Weights of a small GPT-style language model, trained from scratch on English Wikipedia.
Size: 8 layers, width 320, MLP 1280 GELU, 13.3M parameters.
Architecture: LayerNorm before each block, rotary positions, no biases in attention or MLP, untied embeddings, attention and MLP in parallel.
Each number is 128 + 32 x the weight over the matrix's rms, rounded and kept within 0 to 255. Layers, rows and columns count from 0.

# layer 3 MLP down, 320x1280, rms 0.0427, rows 312-319, columns 800-879
[[122  63 159 102 223 174 134 119 142  81 134 163  37 125 142 132 163 166 178 119  98 153 108 135 166 127  74 132 185 114 112 138  89 112 126 140 180 127 135  74 175  79 116 113 147 178 140 113 123  70 173  79 153 154 135 135 131 135 137  90 149 107  63 101 117 185 156 162 117 148 149 161 104 130 122 130 110  90 173 141]
 [ 91 100 176 147 124  96 195 177 176 145 155  92  95  90 124  81 116 166  95 142 104 136 134  94 106 164 179 134 121 112 183 134 176 129 122  98 196 124 124 153  83 156 115 123 152 133 122 141  98 164 146  65 166 138 122 132  93 149  97 135 167 160 124 114 154 101 102 159 126 176 158 134 155 194 156 159 115 149 110 166]
 [137 163 110 150 190 112 126 122 122 125 129 142 213 134 107 135 134 143  87 183 130 158 162 148 101 111 144 153 118 130 138 161 162  85 130 120  91 157 140 117  91  94 172 137 116 117 135  84 128 132 169 120 135 134 142 128 137 133 151  89  80 165 146 142 122 131  91 164 112 149  89 167  92 120 153 105 112 127 150  84]
 [125  89 142 192  88 135 110 143 111  68 124  51 172 106  90 168 181 125 127 101 102 111 113 108  93 131 137 140 140 149 129 139 118 101 100 111  82  98 157  99 114  84 144 132 128 180 149 166 114 141 107 207 135 147  96 125 110  94 134 139 183 143 119  92 143  96 118 101 152 134 161 208  67 125 100 145 158 158 140  69]
 [112 119 156  91  78 127 122 127 185 132 124 142 169  88 130 138 127 148 108 133  87 170  89 148 115  91 191 160  75 180  96 129 123 132 184 131 160 121 205 123 120 129  94 111 132 196 130 117 201 132  89 137 153  88 154 188 199 111 178 120  73 106  67  94 121  98 100 117 126 135  96 108 131 119 150 206 101 123 122 122]
 [ 97 175 151  80 172 205 122 140  74 140 107 148   0 138 144 202 106 127  90  75 132 128  85 164 176  76 100 109 147  86  89  72 121 130 166  99 105  86  88 122 113 101 148 155 229 123 108 158  72 118 137 141 129 200 134 152  92 111 104  78 174 106  94 111  99 128 152 141 125 111 102 183 119  91 110 119 176 167 150 112]
 [111 148  60 141 185 107 105 159 153 114 251 175 118 137 107 179 115  93 132 129 138 124 102  72  90 131 137 112 130  91 101 154 122 119  84  98 132 101  87 156 104 128 106  47  91  69 125 233  69  40  77 125  66 119 118 106 133 176  90  81 132 120 142 123 130 162 112 116 167 204 118 128 147 161  85  98  82 160 132 115]
 [183 139  97 163 129 174 141 145 109 124 113 133 145 132  88 103 108  96 148  98  74 168 174  76  91 165 131  88 101  92 148 105 123 170 242 124 145 139  80 108 204 152 136 158  94 108 124  96 175 129 124 142 139 126  89 101 118 109  72  95  90 113 128 123 105 106 116  55 133 116 185 150 143 142 142 162  67 156 173 106]]